python train.py --num_hidden_layers=18 --hidden_size=96 --num_attention_heads=3 --num_key_value_heads=3 --head_dim=32 --intermediate_size=256 --vocab_size=8192 --hidden_act="swiglu" --norm="rmsnorm" --norm_place="pre" --norm_eps=1e-05 --positions="rope" --rope_theta=10000.0 --rope_fraction=1.0 --qk_norm=true --attn_scale=0.177 --bias="none" --tie_word_embeddings=false --parallel_block=false --init="normal" --init_std_qkv=0.0589 --init_std_o=0.0731 --init_std_up=0.0843 --init_std_down=0.0843 --optimizer="muon_variant" --learning_rate=0.007 --beta1=0.95 --weight_decay=0.0 --lr_head=0.00473 --warmup_steps=0 --schedule="wsd" --decay_fraction=1.0 --decay_shape="cos" --final_lr_fraction=0.1 --batch_tokens=[8192, 16384, 24576] --max_seq_len=384 --doc_mask=true --train_tokens=105900000 --max_steps=6889 --dataset="wikipedia_en"
Each number is 500 + 40 x the weight over its row's rms, rounded and kept within 0 to 999. Layers, rows and columns count from 0. Numbers have three digits each. The size before them is the row's rms in percent of the matrix's.

# up: layer 11 MLP up, 256x96, rms 0.0839, rows 164-209, columns 0-95
# down: layer 11 MLP down (transposed), 256x96, rms 0.0842, rows 164-209, columns 0-95
# gate: layer 11 MLP gate, 256x96, rms 0.0844, rows 165-210, columns 0-95
up164 094:508510453528533552508493502489519503455438484517516494522607480600541478464524514479391404507489567483486456496492477504509539501474504472543566429580500552511494477424486510536462479553432486441483573498517525494543523480464534487453468556509472574462555508478491495548472488541493562501
down164 096:465464540532481471478470455556496490562535615526525568446538518537494470517491536530450508507472465514511441438545494473512508583536533500544471462428448516554489484486443482495475545509474515532481532587503537484556467531475573554462583541499471485468514442516461474463511453521481461402
gate165 094:515524524523518487506513430559501527490563478499499537459497543572546525520468547476484460525506427431485499471557518515491417550497512550517512521422537466454467438538501460542423500492549500477442513594501441552525414507574494528560510460524535475507455471524526468409517528440524471521
up165 095:539525436493512464498455524552560498479474412584578494507533529602570557523499552415485564576480502493488507527477513482537514477512550521476578462393461453503449464439513489502467527523461542483469481548514469544473514533515489469527518500552576476503509498512450463506506510506479511436
down165 094:487422542476498444452524518538509464485404457448538422569536501513476500505529506559486579476528533529457442514454441458427536540470524462491470465525446564546495560437507534502533465610564501573478487486551557505519511472473502531552497530486477516541530515489492451506528531533512509547
gate166 096:457505446540567488546519511479481560541493513540493493519478489517463435555522500523491489500504519476477516491410490505570542454575506527520541488415533466479542495503482473516410465472486474439525500530536515508542546533541527534504468505454457609555490428494423483549516432385504517457
up166 099:498458575568497511527537481557459465508524498442502482477537469559453583512504461511484540451496408460530497425517496550532528464583487472489516563495437533485452474505525519513494585563545492464410435504492503479500496542451438542533494529514485448486528555511541564538556503520539437490
down166 100:506494477474538532453540466478531445533479531399567548523541564461514536478539496410475487448527538514524460535601524466571487541460518495473424524481542474514444480482486542514498498580449555508425494543502514521419498490446462517475506498518540454563497554469499556474501485559507442472
gate167 113:551509514440482514517418538497442503500471438534407517527498457504517554497519519499481466453558509485541458507497507500512506504466526398475502519544541492451565530525544513534507492501499558451535592472563494465566568455514475514394501506517448437444501503563523478546455485562447519450
up167 103:501534527513489459488470555479478442555437494453430501511506528463405510494513513430518479492583479469438503510586487535520448545484488508508546449476510493457471545476483446512487475493491467441536444494503481484569497569478497492345535535439548512515437479430551497500515497457502535497
down167 102:458520456484481474442586551521531499491539516426539457544477552516552558498478533480534505561555494510496406518543419534505523535497542520510475412575450497535501493506431490524539540516567558521579466508537465492483455521496540466503529468499542552460501430467502576467544505539506450534
gate168 103:540539489519572570479503415458500546504516464533419506492542528530508567446568493472556541492507511501507453556481501497479572507468498474503486477587479442511542449563512441459465498480446474470511507501541428507591527543509536497572457423567491467519515539528538517481546478547514495433
up168 101:496507565538509464476471471494471458522447510560564543452504525542544534528464469460461527496516427557510506530540505546539526533477514461394455506453535480543566497458567467538505478506518388393472484525468531574508488556489460499517494524502529523453489545519504566489487522517442577545
down168 106:489475540453500484529467558531524454446466445419526463501457501471437479487491487491447498434490473513518548401523466560613504533504512529494445502509530513460492470474577560547512505480534473479497433444463506422582454518495420547525563467520485514483460513508524502523471559485431460495
gate169 101:488467484535505566496526479458503420524482519612508505462457488546510432546584528567474496540479541544510436532507491434529547446472484463483470506505479513447514500526478512515469585452492532469546447540447519504563477522571504580536501471514516510579554511484435413496466477509449523493
up169 102:512482463576459513534558511512499457520566537550464503532519475527498425573502555512408433532495489535476487551471504409436467427481494569521448539525532472455505467543414474494455541487454479536546530455503509565516436542509486489519468470431500470464561502457491476465527513455531555512
down169 102:535480488480507485471494468520552499503516524565529467400511450556508498563450608592457493487493509512501430545530489474473458503436513491458464501456415560442489464509413540469482551490444516509485491461454508502495533502554488477535471474530487501543509491469472420540531422472530577447
gate170 100:419455491513438545418457466497566482467509542449494547501433461529498525460498576564491540479517529429550523497461537459453476488445563433495542543472494457479491485438508446444549560471485506542506430471446467467480478532484489458490552566520450438569542473451517509470507490504529492475
up170 100:513497490483484471569504554527498467430521496583568462471521486514514535493475534489537420475545462509518511493535518478521534548503473508483476488494468542525609537537521513502528501516542547486447523577435466527479462528505577465489455560505581477552437496480487461557393547542472583459
down170 101:518472483559471468598454526554463497569471493488457507511559510489498488594492510500485467506455449533521547537529508507518529465565509548560523455524520541490580521567486506514549472457500520455495568563502525517617463485538542493584464503573524483452462447526481511516545532470495499576
gate171 101:486510461493474510451525515459479478468530448518517435443416498549515550506528558570490503482439473494516511470475553470418461507506533500488509540519553562510460481516553418544527503542450470442558489558477451502488518579513495515476491446453459560457467563491565427491454534448447437459
up171 102:479567464566453471523553514503425464475551518473555430539504531473520466454524501518454588530547455418494485564547456521522511505477441521447557472529488529541506532608557505520538487472507483559498529490435469476520421522473499467432484531435528573557469480506527508523518485536483530497
down171 103:581546564516537452507525492497471380538516508469539466534525494467536446464453485464548506523475475499487438553562460533546517482501513509534477459513462499556515501533578471543509507528449481500478518498436450441590526489444526450469450474456505490569505493561572448514508509583517504431
gate172 094:476421490489458481487518457514487553456435531434458486459522541500538572495502509527551521389483517468521520550553568549542545523576485530513527526512478582512460538491486460475562518542482475472546444508514432557423428470496503413481515520553539509516557476496547502561492487533497475502
up172 098:532506527523537534512420499510508484500463493505495470574545465540440532524509515425519463537459528459475495471540452484492512539551560524583539491556455450482541506449552557505433504519481466627526490450593534476486515480472481534462542508544433473506483489504554494535461517563483502597
down172 099:580538488461518486452494541507531556532527505515487487546496546422504492551554527490487547487444519466505541460511542523469422528486480572571462448472434495463498414539564496512517500574568507492483517516523477491464533569500509504564483449414495498536609481546426490522450533526505523513
gate173 099:521491487487490480526528504493497503475566477579477486506477496436556505433476458455510453515478396434504508537555506504462494555532476538516460589594552449487522504502514474503540524462583528510497493508542506545500508625499499514556552554487512493522408507608528520510503524459522489478
up173 102:519545452460541500540538515536477469494460537578527487541516497464553522509519476491510466530602437474515546558418560408484549546432573534452510552511472481523535555473468505429545510483543453500513473501490502453459489622480520517501470470500478527526495528541517472544424442498490488486
down173 103:439501527518478467525596537460506533462547604490484445597442482450590452495543477477536509498506498502479465452453547506467529553542496467521498520437490474491524550543556539452532548488483582507502441530500474456416543494518546489453482496560517504502422471492540461540446507477503492468
gate174 105:569537437546471548505521506437493453452503537562499430504560538490475483484493478477514520555514566423481415564468460461477518489534512524526520568519497401508530527411514487508465518490532546476502453446468535471518488498504553503495483502506493509480525400572475524515576460423496551548
up174 105:537534450477410526477464489453506511531466435532509542485503438462576510548491548402554479437506477575493455540472498515481504517473505535548494589586449449568506536454540465492506487480451556456541508459565497493517546546525565502482487512535505510508527478535485536406472450457501496506
down174 105:542531437493488497440500518504526483512481491495448466474535493471518477540469496466518607492495516508517440523534486575469545502443556439499555586618496459509534573419503504502525532473472554409548524476564547445537536505441528465503459451507488529462459486506488496493462469485499582481
gate175 098:466460467519509484479479523543526481510510562468480481526547502503449441450459523550533501486462511431427525540504477445500474408561456516512528488498559475488516508490508504514437452593425579513561465472506449498434439453481520486482479546531509421552406458475492559489527503456529460561
up175 097:443504540456464442425495447534499500470517460524534581480493570556554478414434525474478565549532482525524508489484575513520538489509523488498492456516520535462520493485538485522454587565564488471473572480468526537545484451571469451550489527488501553456539512521462499521474611529500503452
down175 096:481542460517457474504535497485469483490417529458475480500422415509596428550443484503565530484568501522496592468507502539540483520500437513483536521508491512434559505518475539459502509580427545448523481508510506491493462472465553475521446504540552442433514544521418473517493498460443519453
gate176 087:462569531503459497523483482483562452472544464519519468507551479512546447484459549505481447507484445477498501468502495408436496495571528511604455501530541548475526469461562461517463508560430465529503517456512516547524546465572584517520480462470475513477472403507561552482518520507545587503
up176 092:488506400517573503567539545536472483572480505558583514504517558543438509532458554497518510571461508535477491502509535505505507498501479441540562480481474468538491529504555457572526514515496530532495473505434421575527527511455398484500579514515534458472511463525477537469482536405482483526
down176 091:476478445489509460527529525491540500512556467538547461451526599555480479527423494525509508558480487513475622514484513465531494521491515461541530503522540605517535589461562491538525487453481531521505458557520512496540571569444407465487557567507488501462495449522493508444490516497530464516
gate177 104:527482465453531551526570524468505422496465516535468487570553512526523458522462520537518461446558508444530553510559506435498508494518440510503474511525511524510536526493564475538482494484531475471524428410456553493443523588492444507505460533475499533506534421550480457538519507472396452587
up177 098:512472491492493520537471527556491457552472481498555491546464532488489529475446466467522512506575453558487482536520419497496500479528533459442511528578530582502428468477501490523582463484485519530530595544437548504519465537441444457518527545469495449487488431522438514574471521493608509461
down177 099:455535551495506425491556491550440529536482470485492462529493457473530526522551411501488492545552420532513510515517580516476466522536509516439512557541480487507536409431447547495498439430521431496464535491512507474487513478465530447522513527502482543526499507536468566549423565536514569420
gate178 097:496528444474547447495441483423447508445492443550506449435522494479455490495489557567478475511516533506526452459515498473531540523519485499540479482407486545526512528460491460450465550449558451540532536512524547537538566521526559430482591538436519514519508518518503492516417458409517558510
up178 100:525503523500481495538502518570533451500514456560506490519491537500451531529555415436549525522499484515485582515438463446527500427486562547560467529471484423510462477535510633489500536461537557513497491558489459429528421462489479467520476573486475468510588462505474533509510469491522467522
down178 098:524502458471482452452499454527445521488448517544513508513507492510487460470439535522519552417496485409549517428500493487429493506559509497527532483406582527486438532507522544469489550436494493545520540545485502407514491533563542544499476485464531489484459592570487453469531448423523484477
gate179 093:545519537423473480517569472506496469520543519513453516480529429450520455486465444458505459542521540511490467533519534487507468437480454560545535504472472458467571468499511487470473544459425514503509580543501463490443543520521524447449486392531512475457586571517562561472521535551472548463
up179 094:548539478472510486588485511461510485503455535625523464501482466427507508471448479521505474433499524518420469549562513476455449466486519474441515460534479487503447498505457562516530458478529541453497508485441468442472575481515510620538539455475558484471459489537466553514456471505473522564
down179 092:470483521514475503512424479415586440527493499531592544473445516495494493482489475546499510436415435564481440520564508474571475466470473501512515478529495514549444500470522473502431481467528516466550452536495494524457496499524453532536514475489542453568532440440485500517419554584476460536
gate180 106:427533461497488476464528491579510478471501512477477541498544533523527473461449568445477561513488496480527441463446505480466603475463527480478502503416527551464502539418520471561486501545490563497466472469499463489503471475462501484456401483510393481516482507562505432495453525525477587450
up180 108:503468539469463549530445425518484568496465563493501448477465462551483466528501520518539472494490488496491538527515458528562428446520538502519502453573550530521501464561497445534533539528477478486512437519500529460494485478496540548557531526522536413418445574488473582516537589491475463586
down180 107:593478575455535400540530466558510540533500499538454524528435469536573478496477554522540419474463469498489501550447456447512496451490472504478552484481495486543503497495478463457570475456506487509457455569495519467491472477536565536550511553583566532435467538459444514514483530522472515546
gate181 110:547518491496472414493490457519506411531498519457547550527467488490469568575490494516519433465518504463510490469529452495556459528454452511431513536509553460465506539476484553514527460532541501399533472539546524475563542484500502521526442613511394467491460495485498454474501557521480552454
up181 105:501509414497488467564484559593463408539521507538454528518537537480476506536532526473510482481535503513454526531510501496619516542496482474509577449593525529519533529510516498522426457544498492541524482499525446426462458476465471473501519482584456509535481537410468433511533472476454524514
down181 106:560533553478482535547512478520567522481488466504485559509534519500455492525514468478516456493497567521558534562555513476526513506540462437542467438456491519578497476561480499568560456543494420563540433545468479585521506506471486415521494461494547538458519452463480578532526506535466422463
gate182 104:455511464452531508501486538506487455547570515457463454433492557475523494488494456443479468458492496467515541515531608548510493501522412501518530473518465495499479560425510504512453481488467476534488430526501499513497426520482523470406447428580512496541555491561447541539481439558573468461
up182 107:501474492512513525546519546520434464511546496471450495523515543538476475528494453503475474489474517501536553460505629481479520464497427487582518466447493524484503545546542522430480511539481500514525394459458487488462429467483507432520507460596495404543498488517530551552537428559530477510
down182 109:482453436550530509511520510553469406543503525476456488466500504553574487534481519471524457460459565577566535488494556512530491455544495592515541408485592460464498449435538519437437460481490480500450535472494463491407498491527542547496469515531497467479510484542517537504528458477490553521
gate183 100:568542450446463431491513501521486527480575488555466468505559485498528536508508470463545442489506495462502534554492492505477547447551474465493414543495448439485413526487502505490418550511437446502523454502478501442523546510427556496509446456477440500543489490597539469489449483483463441440
up183 113:481468591489506510509532522525571446462433569447464525456509522540473459563472487495507459451536513523488513528551520517533446497520520480539511470505469510540471471418543539605513463524590517539483487398533526533509523468480460483438499461522540499536440533518408564555527486460497530523
down183 109:489490552485549533502477529523570441477458433443553510465513546509525545473448508514488531428450464512494572477547541522519483542497473552498504430551487430559554511519513513550461470521523521488483444510522464454475462457485491502549484497518529498511565481548399547551533528451478483637
gate184 096:477494514544507559456484530568529507448559489458471450512533503511525520529527500535495556396523505503554566532486524480537555498518493602504528517471555570582380490498433481450505569507537489487494475452544527509449441453504439460470496526460509424511471499530530476490510489501527469567
up184 099:491506523511472444514524535488523406597378513574554533533452465492503442413539490524495480513472502546485494462558516468464476467557468483526448488432521418480459468471499437509510526571486536492490479484450485504504570470468499524491530485494529485476527513531535479633471512493473474511
down184 096:553540504453546537445512512436487539460563513459451419467499552465491467503494513470471528528539553425468575465503558519480523438459459501541550532508436565546488470552457532480562479432540559515512531503508543526572397498563539456483505509454502507509451486511569531511526497526521468513
gate185 092:581506473455466551536567522479529560526528453530523505456534519418551477498513477503444541530515479512519502541508564514547495511549487518534504471471434479410546431504535515506440514455464480571526573533530507529476516532601525466453583473491423499496510420545460506511522447518542523517
up185 091:531483594496500545453404475483467548456481472443490506479495568490489456447465552476500477457499529534488407467486522451463506466504467472444484472541494442487486457492485465461552537444523549471530439478447443529540509392525520535554511516507523460455463473438523546449474531524424508558
down185 095:450487510533499539437495435447512479494450533461513504495535544493472501556494484496557471526521477502474494565538517524603478462514578487545536422432509439416444584471464499463536500542536511475498435499430421525492527493394480472483459454457534509447495470543530537531454497497508512534
gate186 101:479557429533469533496548469548510552494559500479395477544440479477554491474530486499493566507517529548551516541507429481527479488503441440556574519532495480431467425480526569519455491500473472505565488553471435502519516488509476459404435507472516515453502502566540520466498556509468563477
up186 100:510534541492518489511548458539509474527511444547500480492467463591399488487436441601470438526511528537526517512494499592510496510475543503531520474479525511492501530475524436477441483527493503517474388476515458531504538524520503508568585495490581528434466495538460515556462549447492473427
down186 102:494488545465505541478559449471428549487503441573468478528449523487458551492436490504437502491464522480480536496534476569457412511521511590485475453512575535529472543543484529461435506580488581525446455428488468480457515479564516480539485502563527537459425526510541520486462523457478487511
gate187 096:504553381431469607472428561523520531475526499465544489493494466500569500523513507442575527491498448449537488453492443476535535436502522486476506571442507519519497508459536538562455511506461534501521555512510486476509536545496467448518426459480441497553487507563467505506499422492503461432
up187 102:456535428526486536549515498498481436523506482460421499547528547532528495556548617398523488458467524566502446479487469482475521501479508494521576539494541553416534540561552469515475484542464517498514411471507450445572496540538495491478494428471501427516520471480511518541530495489495472465
down187 102:428483535580504485486530540467458457453530494489513458605465575542553535547490524476571543463494474549522454454512521477505550494505565477536467527461502496451475490433454507434514471495475550513535469456499558504466551521458593506502407519474426451522530449532492489467537443514462520494
gate188 092:510468539528427504426506490519564496530519511429502554519484412501483510512496513521471493579560490479564443535497531490524526491564491507456506511461562544528493474451551496432459509548531468558523419458518543519541415489473469553508526508455503493543584490537482461530486467594452573524
up188 089:489509528438528495457551533510517571471495546467471519491473516469458515485557612452527443522530508433437421506465474513435512539512492527415478527471441453474504449521497467509507433518485529547548472528527477470488543467472539450457515499416532478452482486454502483459560434440489411466
down188 093:505504570456559499443507505558482565547517511517536547432461489535477510462558542520462501543503469530428508520500482524514525516409506506493463573437504544456545477510550524515497504494543537489570515542522494455535557474366491531455572504415507512450515516433483469462474451508497443471
gate189 110:498484535506499465499462472542516429502485566520547457433550546484458520533468555464508433549502396446471518449553514478505532454478526492497541522560482493531528534487523422519496519507421529483507535492493475508498466521506482463447497504429462454500518452430454447397569590493569522490
up189 108:553542399457494540448500452511551481505510542478525486479418526438504508524519492543508511525489514481517501492519527499466541467499495475537483441550422533508475501511381493540514582535505560423481491502532527527430401450502464415502495514487450552486475447457458517506486444508579503536
down189 105:541470475450481458502517526517530534447493469556467472536534510511581519534499514448490557497440559485509434533526488535548376492512590546465487497505495473481499454507468528456453481499459503477481470405512468577444511528483456462544426558510489501479506512562472445453496455422488556550
gate190 093:482513464520516545489530528560528520438556512498437454522538475456578465536514459528439521445479511454511479498515451472484410499589444444441518517558466543511472532525492468459570539555542429518488499544431541534506517520496479491528532563525457537460448438493546456528554500490523587494
up190 092:455501497497480533465501458470431517560486482499559522509512490524504469520514540491550521495559465498459489532491508500547565541486506462540543482407582447496621513521550468433541552508510488482454621496522557550485525530510453507488497453450563448510397533542473532497519511461459500472
down190 094:551485520448515512533514465446525508556485537548496520458472557501495493528506472526489478472524519485442482492511587481527550474459504583503496564536538503526530507487512571601494480525522617491480517443496446511471498497523465514428486469496440537492493594485536513474505445433448389567
gate191 104:519555495595476438526535425479458488527525542496465483537514523446491461502460443513544523548478475435551499495493510509551476498535511519451492556529502479500544605538561531516424495494432505447442495539471425552523503445506507502411522463481507530500485576491555524451449481506434544448
up191 107:500494493452540574506482497478512504559526499473508443568502425513513513499459461496464451520594400490506528516505523492482525517549488513518480494456510438542535477450507477441428501455491471530542508493574491500470525603474546530448560577477490491506448444436526429453423485479475517429
down191 110:515432414494529449472524493503490460463506413527484508519549531524472525480480528502487571538488550428565490433520470513519487518464536488461536530479550519487453547504490473502552496532506517507449573509476580454511464474530507579552565547551457484527447481436539595449540462546526440541
gate192 105:492555396534514431432446479495461555443501534563461504467531507415549526483490510522473553465517542466499522477547482471526517492459483452526468529487571482550514523507457459578535442481461565501467480503479486417440503512545529475459478423466501531486584488531543508482519490443505413493
up192 101:548501497526537567401518520450497455510488542493555553570503564564510480523503526499504500533476465516537534470496481437418530442465483496452518463517487485455527506413547517491442501460470476509576488490471538447451437509583531567496493458519414479482548509550469486523449470407477499489
down192 103:483562476527477463470446530469445491447477509521485505472562508412583532501494524521507513444563521475561501467536492539591489562463460480473492467492588447507527485538491480553514505482500544479469529521502494458476483542528560551465481412458500528508555536568580504461444433424497446485
gate193 107:522523483504545427491468489478481464534491512568488492508571506553566463441455621468557472532469452499545469575481472415494521510494514516521529577458542512573531494476555495453553538557476498471492495481400469530491440511495555434509491515517526503567519411506482518524524495494458533502
up193 104:529539522517507540472513533484520453494551487452557485486468509514555520501476534507547561513473429592506405529456492456495544541490517510503528528477537484528621570468498602448477536461545508534495530536462465536556535496464443499513485477509513495470459458509507411430554448478458550461
down193 105:521452513591468535534512487513512516492500529460529525431448477441548459443500508483443547523480464516494385528503489521541559489410542528521447493560490533408459488409488584531461446513502464442441480456565454489523539506484460480503501498468499454494509474493523465495519500503528587461
gate194 087:489522522470518625511507478607497486512506516444569479482490592408511524476479553504507540464479498497479510486523471491500560516529502439419471500504486452518456442419499511483499492501477489532465475516505476581562544588535487500479542441509525488520519547519492453430472495568542526573
up194 090:528479489505509400432487462414510485521567480498478456517431439588477467504478447492467444510536458449524547502506504526497457516442526561609450527512464508593440491531568559497455505509501480502506494517474512472442481465475578508533437538494488473479455440521506506555538500509479494456
down194 086:524563493496512547450509493513484460542482432469542450544483447458499498504534529469591479508540470536505565509461613498488496514539536437442521504478491532523513499480486523447535509473499427529470435532605508562573495502576502505434458506506513482542493503517491411544493564571482549526
gate195 103:527507507559489479490576488487542471551487529484427587496464511448496429568556526544504427481458518529476465415501437555451563500473516507476553490486510514477501530493480462593508475441475525509500513460436439475482537526493571492549474569472462451503490506461530440556488423475530534457
up195 096:586503471485454482486566516466527483465444425539469542558488555449513506511494473590577503455482525453558529460508587499452544571570590498511452473543502504512427543526488478457554512532545477467514566478474506493505503557534517459542485529477463517415500508534498485515463428512487501490
down195 102:531582507528501489475474502528529462521548546439425557530452479442406511608554466516505469498465456528452537411539537518477497519472481492455471471527470505443543506534476500502520451512480551540570538513473525505551452564520527411535469565483477456480513562503475429503518545520512526470
gate196 093:531425484450437506482499448478424463443482490519475530517502529477600484471469470458467462481575489574496443517463494501478499531509505556522515492529503529528527495521590496566532459505515500507553452418430457508499461384506461559484544457545551489512464473456472487456558463519439485483
up196 082:431458425433522544472488477476500497473540516473446456478487487525498517527488441551433492488435496551496467483544549579434523529526546605509433434563507515523496534598537507461496501508471502565442497478439484510508486495474505612498531476450516555526471496474554454497519484542483515472
down196 084:492589494517539547434497556552429462488535468475547462528471502456515504523454541448507439463498484478570517508476564459536542431547509475473488489476448517593508487473586518470477524476468464493452505509499498505436502573494469512466573573536498416506477524459466531433433472517450463516
gate197 103:463508499554554492485523506524494479503490477540536602503524522430438506521550473546435579526469507475575458496524496465443477462509469461445563487533569428460547486489605486437525544502493492527511546569538461525474502520517492497481489553615473553546526452558523510464484505495484530480
up197 102:520447512518481551520494519533567508608595493459445566465442516515510569503474512592483490496472508493505531509519461440521540451484483523580537502558497541430539512572425486487498552518469491460471504536503510480449499600477472477450514563496468495524467499432506456528533473538519448542
down197 102:518504585495516472562542430461499539442536483464569482442447464493556483499493547472497510460482531524487484551518532449452501504469485493546454483561470554537510510526451545533489603570515519479430540491516523535459542551458485540463436552470448533504459473445488421568556466535499458528
gate198 094:527506455431525492490540500527528421500500535444567438563449449472490515571458472548550617464483488498538444535436540456509505460482534510505493468471432401553536529530482517519497485462467530488548513475543514459528494404479545510505465499537473469465568494485545543502463516475433524517
up198 091:578527493516488499518537486478524502441544524504556544582471449455524495565461443538543495498510491554570492536511507432512484547500444497547505528518501542509520489516533552585486501496468460496509495453553562517504477480534516477471486464496482468396539555598533602487535443424550536530
down198 097:525452483448474496514506441554480449550518517499537522591504513424480538448518534525554536525503515538516432468501517516460555485474407441473442470509494460628531590517527480447461575492502530510568518500535504475443507478506481514509511459521534511413457489480523527525466460472470442457
gate199 084:514470508490572465492565421494499437549534455512427545493507466617496480493517422481441480488513451491515529488506520509549476517535414505503486476420532571467492455540505479487519456439505510506526437528460455539466508614527548463542538505530497434477472554468505494510481478516508480419
up199 088:504552526390531488536388516571512454449478575493500506545564472463464552506458449559537458523489539512492517547553467502482508499513469480507493438457454480478448497542551450513546528504470473537458560522557562513536489428538497465444478516470494480530542509393520506499529510517555508457
down199 083:461537541516493486480538502468497502499493529520446500536501474541478487573507495493574495604545476511465533501488542482525473508512494404500479503493496427453566551458525563526474507465530469469609432568534401502561560516528534484456467495524459524534479493505539447513459509462486607541
gate200 089:485417463501540509527521518443512497471544577503479532482426440538568446471504499473521486497415505531503460477478528449469516497557550457485488449524530547496500458501532544504475527517501428492580601506509553484583445490463545475544489478513463520487502490514517410483482480416490602524
up200 083:497527510468470562495528494474453503473501512493500483510540447590576434477529568463476473556586492505501472482469468490489587458532470519464452490511508538487528510541577510469473548609559416445476551557510508532526507455455587504479508551503483533511454480503585503496490457478491567507
down200 087:490476547540487522605528428425484573532419540532494532496485469509530499451503500531534523510474462588480441494465547514552473492446492491496466496486553526558505525516553522533545475536504432495453558584444439507574559487494446540495557486475490486530445533484468540508517455506471533576
gate201 102:455483553519476480460547509574437471478414513513575447496448492546515507544508542532464471495498485529479502432528499518518489566473458437517493460545555497565540518481510536574500455495540472515481500467537569541514462399477475490439484566530460566546513490579431552523477532534542516542
up201 099:489505529463444519550466493435505544532439505490561433481530418507515569477422462541522500447566516447465491566469482601591519462489483463505517519499519491468481529495509482513478513601465548449431501493504535477503522470506494452531515542516515544541460488506503501464610489494480531583
down201 102:492542532465478439506529450426472537551592498535507475465519552510489487464479526480510492528495430461514503524437505419488502402531503527487572468498448553439468508580506514405467516533501508539460499560465501541437505563490565481535511529458490480456478502473558421508543454446490452517
gate202 107:598497499467530485560545473531514543456468436525475475485562472370502492444454539458578518444551552546476522519463479459480505496488483540460473499501479586517522528543511488499539467453464544470467469549552563484485493528507389485441486492463448536466549473456469466499492490508444485500
up202 105:495496513470540428476548516513474500490551515451516538534526484519560526509562529438496444514533532437536541493494458483450496506485506461631488438502508522449536406549505488522459566519564526552572452500551494483503472517489545468460363495539500447455459498493521499510522502450490524457
down202 110:508517488488454510521440482478514523514486469528499503515467542466409559490484527572561472505511487628473425504541493497474487499524470454497517562477454492493487604492455559515482520525519552446537484482540483562535555500544451527413554478518457616485496553523537503451532517530514449510
gate203 095:502454479447503574577546458440457484489560522474537492567471491548465551493451539468503488538556487531481427489506532503495486505520461473475477468476524501547509505468508488526492580507450410502505539533534485559502541541484537399469522519537457531541603395523448481510483504553471545451
up203 090:480544489591508450466442505542524496531533459455536530427395506565530480616527519497429438473484474511579493467486445480502555508506567543506481453475497486442489529522512473492469486416482543509474532476531528486563473455483470525476539464469469606446500448506512479518500481520506497540
down203 093:487488545544490518529513546446527471509503495481578456445478490468505495502532500508518548448457460462445463422460472510352532399532449454480540526515501549562482601457483487475549471467473432549466546466505491492454478427498491474551485452507453564504456472488525517516506495470498506482
gate204 110:551529515486502453499511386544517470427494496509482518464509519466548526480521505532501422462507466501497510472521426487499488493507585434476458444475468480505408498512480548538451470519478462433449468538491439546543487482547574591488513432496514590499534455550510481489507542551425507483
up204 107:481466432572500515535477578515512535529480537459504535564551482552434564571424480523510578553556537500535515495550512548494466524514529480497497469495522556515529500481532495436459504478498458510573517469483513480523523558548501454459507569468509403489512476541431583453510540510572495549
down204 108:519524501473557570490478519552472499444462539506506454516497457467485510451463537443510523450493495524477480455442483513404479544480425505486519455490508547456508494464446502533494529472512491536395577446431477451427512468567567561557494487526450527495475516568459446481485429451460522534
gate205 104:548524462513470488502597511524511452517518582531473474496544511499524503524495536580491490405416530463533470476494510446572494512476453443473468503474532513535503521531518427499503435512503514490438476514538508487503504456467442540575505459508401576482458508431524524497469409435466452483
up205 091:498468499461530463499473477465475507496484423476520506508461507473550463504479471412452525541571468538474449503479502610449497492524547546529535554500470485469551504462514441501519520515460410548497508491456478482561534495499530412542502525525599494458594522492564540526478592557491511524
down205 089:485493478544451467454525542492568543488421521450552379469573484469462460486438522520476507484489510483435501499467450468473507516503510552479509501496520544498479507447482527536507550513545502545405435512497467424505515460467482524571557478558566453513505467422453467585517465466524513528
gate206 084:586491529508470509477481462513534546538492519480410497500486529482517493571416540430473428520449587537527519525505529440470503543501504432513526490506436499474442480416555515526430499524521496523505462462498511536491518535471550554478423514480429481486530490553556478460481424565521536559
up206 098:441518445489510456516491481493449473467574490491487497515470518487503505544520470545451508545584454494514540484513482492504567505515530565497509425568581483607528509538523492502466505528459464536493521419523549480574483451464526507443529555448498509560495431419506587518458483485497478417
down206 096:467502451490587465550545504526536474498583474463405484483471474492544479533497465542517474467512519506517567473517524468511529490544514505465484430577474518546535483484494541455437490498503534582518507526570561461486442490537531479470526477546458483537482491470479622486473489518588452412
gate207 101:493415475556543542522565447508506463495528497482512521455393409514552485457502524580501511492408490506524482499469537461513508519443485447461483464551550484470522513568498507478411526423474531571482446532494505524483490511534457506516504438577523529489558537516504511455560491445550489538
up207 103:571455531556422554531460446459467554473491554485513506541499518484455467479475463487529580500465580550469450470556572501484487534512450578491506525446469455487560509484358494521497511501488473510538471487581488462508511484514447497499536523479530481487424468552511536484492525510434459539
down207 102:530486550459533481482547512529531430484449471560474439590530493477529547461462442544532473491446521490474460417515471500483473499532483490466487479527484478515585477534436475496524563437540471425514528455556416464462466512526526435459482527546463579506463501470523483439530574511470477561
gate208 118:559491565491495455477534483546468501453531489526463514434424475471567520501493492479408459441555471491489494524530459478471551552495446517465435502508406555472464554541518521473437510518495532465450455491542487482571561568488433526507496458576447506487515480573533447517474498504498432463
up208 107:563428485491480549467501530471500584544532501565500442528529510460508524502500567532511455538529546514516482506467504428390541434580479562503489481506463546477510590517479471483479483447560541561493544467477490469503450512537535509473482521482483468567416503407504545517436522487535499483
down208 110:500489568528574494481563481516494490537499517514472476434434530421568505519487482489442462411476463505480503490530485466444502563463470532543471502495479586487434561537393463431484510501489549520589427485547481462487514494465480512573475440535506507472530465533561506500476469491498521562
gate209 107:542485495471561405480505446566463490466537504539474515428508571435517483524464448469468460486519463484531498550480521476503545626514499548419497558572467469499554523465555418475554523515512531499490489549467517461584500478471479495466464475481525438480514503491469406519531534475514499499
up209 106:485463538543439483451561434518560518486526526474474522447442496524519466499577452471550604425488546515601470496470484525475465518494508505481520544520470509537512474514473486522514435553518513459492468492475491467510480449451462461576532486543494582445503515496567535546553438468469463416
down209 112:511558478498570486519433529499587514517510527494559467528480515549425542494428525465518450610477535488485513522501533524562474466495581513518510395448505478489518436466520498465468488523497483607496575482486476509514501443513533426455505543516536450483504534425496469431539504516490493498
gate210 105:517513520449467474453487555501498494502429505444445544466523454430411485486532510545516538541487442486467501494488496504503486561540534476461522422505537377564430455477532439467521408506453494518497547551514409506508525437483477477509530530510498455560547465534496469432520516494540506473